Weights of a small GPT-style language model, trained from scratch on English Wikipedia.
Size: 16 layers, width 96, 3 heads of 32, MLP 384 squared ReLU.
Training: a variant of Muon for these matrices, 145M tokens, 8851 steps.
Each number is 128 + 24 x the weight over its row's rms, rounded and kept within 0 to 255. Layers, rows and columns count from 0. The size above them is the row's rms in percent of the matrix's.

# layer 11 MLP down, 96x384, rms 0.0631, rows 0-24, columns 256-383
size [ 98 107  91 109 114 101  92  93  96 102  94  97 101  99  95  99 110  96 102  99 115 109 104 105 100]
[[164 165 136 145 143 120  81 115 139 140  98 166 140  92 158 134 116 143 126 151 134 157 178 136 115 131 121 113  97 130 160 120 147 136 126  91 140 131 114 162 152 126 100 165 168 142 162 122 135 136 122 101 148 106 121 157 122 126 130 116 108 167 101  87  95 128 168 145 137 108 113 118 143 146 119 134 150  88 134 141 118 139 162  89 107 106 152  99  99 115 115 121 117 120 114 146 126 105 117 162 128 155 138  99 154 125 100 175 101 157 102 102 101 128 136 105 128  96 171  97 155 131 142 138 131 144 168 166]
 [130 100 167 111 142 100 164 138 123 128 105 166 142 117 128  81 137 114 143 137 165  98 125 159 159 152 103 156 144 131 138 102 121 114 117 134 133 115 130 129 128 173  93 114 110 171 156 129 109  94 171 129 130 131 130 171 163 166 144 109 132 142 129 145  86 124 129 116 147 137  99 142 139 137 130  87 148 142 172 114 126 146 110 133 103 108 182 155 168 146 145 142 121 144 134 113 123 154  84 101 158 158 117 105 175  97 167 114 107  95 167 141 135 150  94 100 100 144 122 102 158 169 158 128 118 142 125  84]
 [149 104 126 156 136 109  86  78 130 135 129 145  96 144 140 144  97  99 131 146 126 123 154 137 121 129 101 116 124  85 130  97 157 110 140 124 178 142 163 142 115  96  74 133 146 181 129 128 153 139 129 139 112  81 116 148 111 103 122 147 150 127 130 110 139 135 101  91 139 182 159 128 116 106 160 140 126 139 112 139  75 151 109 123 184 104  86  96 164  96 138 171 102 132  90 164 114  98 167 111 169 130 146 154 166 129 153  90 134 122 141 132 121 129 105 134 141 101 127 122 159 137 132 142 146 120 146 108]
 [160 157 155 125 101 136 131 155 128 135 142 107 142 133 128 159 117  91  81 133 140 156 137 142 163 145 114 127 175 150 119 138 139  99 154 109 159 170 143 130 139  83 126  78 154  94 136 121 112 133  89 140 128 129 160 165 134 137 102  97 133 142 131 162  86 131 137 121  84 144 123 149 147 135 136 133 104 114 129 107 120 119 146 171 142 115  74 110  88 109  71 147 162 121  76 112 114 107 130 128 114 182 122 105 153 125 123 138 108 115 151 116 142 118 114 107 123 117 112 130 126 149 159 164 107 148 156 100]
 [146 141 141 181 125 141 109 172 111 122 149  83 104 141 136 126 194 107 167 108 146  68 127 127 124 124  97 111 123 123 134 125  89  81 154 139 135 102 120 111 122 132 152 165 119 131 113 104 116 104 126 147 113 155  75 104 170 119 114 160 119 135 123 123 117 100 123 119 113 177 133 166  91 121 112 168 125  84 154 153 128 173 113 109 152 160 152  99 125 121 129 163 116 121 150  81 133 100 154 119 132 149  77 135 167 117 149 127  91 137 104 125 107 119 100 158  89 119  92 136 109 111 122 146 127 101 154 132]
 [127 122 118 133 123  85  90 181  76 127 133 129 127 128 125 106  92 110 153 149 107 133 110  86 115 136  84 107 126  95 122 136  86 120  68  85 106  85 112 136  92 131 110 141  66 143 123  99 108 144 142 168 115 145  99 141  99 120 163 119 129 123 145  95 139 157 133  94 139 105 126 127 119 188 156 121 132 142 153  87 109 153 136 135 123 113 119 125 165  84 133  87 135 152  95 148 133 122 143 139 172 113 123 104 111 109 115 124 119  97 124  87 132  86 138 103 151 161 171 119 137 117 140 134 123 129 122  98]
 [163 143 134 182 122 123 132 124 103 107 116 184 139 146 137 139 121 119 138 130 155 157  95 103 126 131 136 126 100 119 128 131 131 151 131 115 160 141 100 116 141 161 142 140 152 128 140  83 164 144 106  87 128 121 154  78 156 168 130 151  91 150 120 129 131 140 185 136 133 142 132 170 122 156 127 163 132 107 145 165 152 147 172 123 147  81  98 126 125 125 173 113 167 134 118 146 154  86 137 165 154 156 114 135 105 130 141 124 113 147 112  66 112  97 132 111 137 132 102 117 139 122 167 133 139  79 119 105]
 [ 97 132 146 141 161 117  93 131 164 165 120 141 145 138 123 155 101 101 120 119 147 135 119 152 140 155 120 142 144  91 112 112 130 111 131 126  92 118  90 122 134 118  81 121 176 155 123 135  89 120 133 111 131 180  98 139 143 133 138 145 111 122 123 149 144  74 141 116 106 136 115 139 154 139 135  98 127 161 138 129 130 120  80 154 109 131 133 141 108 144 140 151 110  71 135 121 160 127 124  92 166 100 115 140 190 148 133 137 122 127 144 140 166 150 163  86 117 128 160  84 124 165 122 126 122 146  88 172]
 [110 147 134 179 119 132 155  87 156 111 138 148 136 171 141 150 147  99 135  80 139 152 129 148 157 133 139 135  97 120 141 119 145 121 181 139 156 185 193 136 139 161 174 162 140 141  99 155 191 108 102 102 123 104 102 137 140 154 117 175 136 124 114 164 120 140 118 120 138 117 169 130 100 132  79 150 126 121 142 122 149  90 124 149 165 112 155 178 136 117 116 102 155 118 130 147 145 115 175 118 140 131 120 148 131 126 138 149 127 146 134 128 144 125 130 120  94 107 106 117 130 122 147 143 177 157 159 113]
 [120 154 106 129 149  93 150 162 149 129 158 110 132 123 155 148 148 116 153 107 108  92 113 105  94 133 126 153 158 107 134 133 137 119 109 136 113 115 129 121 136 101 170 131 167  94 112  65 104 128 137 130 170 153 104 117 125 119 129  88 144 112 153 150 134 122 173 141 121 177 147 115 113  81 116 126 168 148 128 130 136 121 156 128 117  97  86 164 132  97  93 107 116 142 188  87 111 137 121 171 140 145 131 102 140 132  84 123 145 133 157 108 129  91 102 152 120  88 170 140  77 156 124 128 115 126  91 153]
 [105  83 108  95 124 103 152 142 116 108 127 128 126 120 165 150 159  97 166 104  95 143 130 147 129 129 151 127 113 118 138 158 152 120 154 127 109 134 149 184 129 111 160 147 153 135  98 138 138 115 135 126 107 121 135 139 134 154 124 172 123 118  84 159  98 111 133 127 123  96 160 124  98 145  89 127 139 178 142 130 124 129 104 150 149 132 136 129 140 120 115 102 103 100 124 124  94 143 108 111 115 163 160 155 138 180  95 101 103 141 192 144 120 159 138  88 118 109 111 144 133 115 169 172 121 128 138 130]
 [136  85 154 181 173 173 116 172 146 143 178 108 164  85 153 108  95 112 128 129 128 140 119 116 142 138 153 167 121 144 149  85 109 111 131 128 106 127 121 134 131 116 167 144 147 147 104 137 128 160 134 178 146  99 102  90 151 123 178 109 137 101 146 145  70 148 152 101 181 103 127  83 157  99 135 105  84 108  95  76 122 158 124  94 115 132 114 119 144  88 125  78 158 114 135 111 125 152 148 106 123 137 163 166 120 139 122 106 175 135 141 151 150 158 122 147 161 146 112 138 142 170 106  98 114 107 142 127]
 [144  99 155 113  87 135 101  81 148 132  90 119 131 123 126 124 138 131 111 123 144 108 140 144 167 179 125 140  92 136 114 132 115 154 183 156 113 162 162 152 105 128 134 136 134 153 138 148 177 100 148 171 124 139 125 156 127 120 166 103 147 121 157 113 146 152 133 125 136 152  88 113 119 101 113 151 112 143  73 151 183 159 112 133 129 135 122 152 151 144 148 136 161 123 136  94 117 133 121 136 123  94 138 159 104 149 112 108 167 134  97 111 164 115 161 130 106 108 103 128 128 161 146  98 142 157 116 108]
 [133 127 143 150 144 111 104 128 134 171 158 113 113 103 137 126  87 153 163 175 129 145 176 187 142 130 117 136 116 153 128 132 123 118 138  94 146 123  93 114 120 128 117  97 113 132  91 114 149 138 137 125  83 116  77 141 179 131 114 126 139 151 146 117 152  90 123 116 160  92 147 134 136 118  90 140 129  88 151 133 122 156 127  92 155 150 154 115 155 128 111 154 126 131 122 151 114 115 151 158 109 145 129 131  82 133 106 159 134 106 114  80  98 177  90 158 127  85 140 126 155 153 150  64 154 146 153 143]
 [ 97 122 147  78 110 153 132 150 158 103  90 176 129 106 109 133 137 107  83 184 127 118 125  63 117 139 128  49 118 122 124 109 119 156 105 101 126 151 123  89 100 114 110 127 122 173 134 126 145 105  80 115  84 151 141 138 115 104 131  84 149 126  89 125 135 120 125 125 130  80 126  81 134 120 128  86 112  93 167 159 173 115 122 135 122 106 145 134 123  98 117  93 140 141 147 134 117 136 132 117  91 102 114 134 112 141 117 176  97 110 136 107 145 115 148 124 131 136 152 162 130 146 127 138 111  88 123 123]
 [104 159 156 134 157 116 136 105  93 134 126 117 122 107  99 145 135 110 141 149 113  96 138 104  88 144 171 110 181 111 121 123 118 140  89 136 118 129 147  88 137 168 141 156 143 163 139 125 145 136 120 143 106 127 162 146 112 124 144 130 130  84  89 143 140 133 131 113 122 141  65 133 152 146 135  87 143 122  77  92 127 134 145 156  87 106 123 138 148  81 122 125 166 134 140  78 114 146 100 141 139 147 142 152  79 131 147  93 118 148  98 120 112 179 124 112 141 139  95 104 114 148 173 151 131 105  91 107]
 [162 131 113 142  98 146 152 152 128 129 133  76 149 113 110 117 116 141 120 104 118 115 131 120 137 138 145  91  92 130 110 176 136 107 130 163 178 148 120 118 128 137 142 139 126 111 138 105 108 131 115 142 159 138 114 129 122 117 129 163  99 153 161 185 131 112  67 113 119 142 136 134 117 115 144 104 134 116  92 153 181 206 129 120 119 113 133 118  96 123 211 125 137 146 117 158 132 124 124 145 124 178 124 103 125 137 142 139 120 142 106 165 107 136  77 118 152 121  82 111 114 139 136 139 139 146 148 156]
 [145 142 173 132 132 142 124 129  79  88  88 129 111 133 133 133 132 178 108 106 109 141  83 163 133 109 157 129 143 139  94 154 140  92 129 142 129 111 103 141 111 123 140 122 146 168 115 127 167 120 152 153 112 142 109 115 143 134 138 124 107 163 138 187 115  93 143 112 153 128 154 137 105 125  94 139 111 186  79 127 124 123  98 158 163 123  78 123 145 153 151 123 158 181 156 117 102 132 153 123 144 133 135 134  95 137 136 130 153 117 138 132  95 145 118 151 107 104 136 147 104 141 104 154 127 114  80 133]
 [118 135 105 155 162 146  72 103  97 143 141 112 118  84 144 161 113 137 171 107 121 135 139 103  74 140 146 154 120 118 113 147 171 159 111 141 140  99 115 131  78 122 116 108 128 135 100 136 177 145 132 123 103 137 123 111 151  97  96 147 104 147 146 159 176 119 111 167  86 148 164 130 111 107 211  91 151 145 164 171 116 143 125  73 115 122  88 101 136  77  92 144 162 122 160 111 111 135 130 122 158 112 131 127  98 152 117 112 123 128 138 176 122 123 119 128 124  86 118 131 136 148 112 131 180 160 140 114]
 [133 129 156 113 151 104 149 148 127 116 122 130 114 122 155 168 174 128 120 146 121 184 107 137 158  97 126 171 103  94 170  91 141 156 159 102 126 139 159 136 142 113 137 120 157 126 143 121 156 135 140 102 137 101 135 155 182 135 104 151 168 123 119 114 118 139 126 151 157 132 144 157 127 150 124 150 137 150 123 144 138 170 115 128 134 147 127 119 120 171 147 130  89 150 108 144 122 128 102 122 148 145 164 104 138 125 115 133 108 125 116 147 142 171 161 139 143 128 111 135 161 110 158 152 141 119 100 140]
 [193 186  95 144 151 107 127  75 127  80 115 117 117 113  81 149 123 127 137 154 151  77 143  99 135  88 123 135  86 136 100 167 146  92 144  99 121 139 101 102 106  98  93 166 101 141 159 135  95 100 145 147 196 118 106 144  91 139 169 117 130 124 124 158 107 142 107 162 126 165 131 151 152 136  87 117 204 125 141 117 113 154 134 141  97 131 143 157 117 132 123 147  86  88  96 129 162  98 142  84 115 100 111 159 139 158 156 157 149 104 145 137 120 195 119  97 112 156 188 150 141 135 182 123 129 150 176 141]
 [ 96 140 111 140 133 128 135 105 156 183 133 190 141 126  84 175  90 109 149 115 145 121 166 150 126 115 119 118  94 114 129 115  88 120 148 151 139 129 129 122 113 154 157 163 115 158 118 134 136  95 116 107 130 132 149 115 138 105 161 147 138  71 119 126 118 117  97 137 131 129 115 144 136 145 163  34 132  81 135 169 119 101 128 162 123  89  84 134 127 104 168 111 145 118 169 131 172  68 143 119 124 108 132 133 161 131  79 129 132 144 145 137 161 138 111 109 128 161 142  69  92 112  91 150 103 109 120 146]
 [156 146 128 113 137 147 126 108 115 138 128 122 101 161  87 135 156 157 160 168 101 149 157 114 162 177 161 129 170 134 128 139 108  85 164 133 118 141 112 122  99 142 128  90 106 112 124 151 149 149 157 117 126  98 101  89 104 113 134 123 152 168 139 202 138 137 154 121 118  79 177 135 150 133 107 137  98 126 106 134 102 116  97 178 129 162 122 110 139  98  76  87 145 173 112 144 121  96 136 135 118 122 124 132 134 146 131 112  92 126 104 121 109 130 147 108 118 158  97 134 158 124 137 127 146 138 133 129]
 [122 121 140 115 137  81  78  79  84 129 123 143 136 133 147 124 181 111 123 120 139  95 124 123 129  91 156 157 138 105 101 114 132 171 119 167 147 128 134 119 100 124 119 136 188 161  90 127 125 144  61 118 154 128 131  99 141 107 146 148  92 167 125  93 183 121 152 155 112 130 158 167 112 130  84 122 132  94 106 108 111 101 130  98 149 121 116  67  85 139 162 112  92 141 126  98 175  84 108 164 129 110 105 108 146 115 104 146 118 132  86 110 147 127 155 126 183 147 152 117 150 135 128 102 102 135 136 131]
 [160 140 121 145 114 132 128 133  88 141  66  98  82  43  92  84 148 103 107  83 137 112 103 140 107 139 164 164 142 137 156 128 126 130 151 112 107 118 163 100 127 117 131 144 123 164 126 115  99 160 127 113 134 112 148 130 121 169  99 142 146 138 110 132  82 109 134 134 112 124 106 135  70 107 166 111 111 134 158 113 101 109  99 162  98 144 116 137 103 140  51 123 121 133 117 123 117 148 114 134 126 100 142 150  98 133 153  93 119 101 159 110 127 108 128 162 134  65 123 148 160 134 142 157 119 133 114  97]]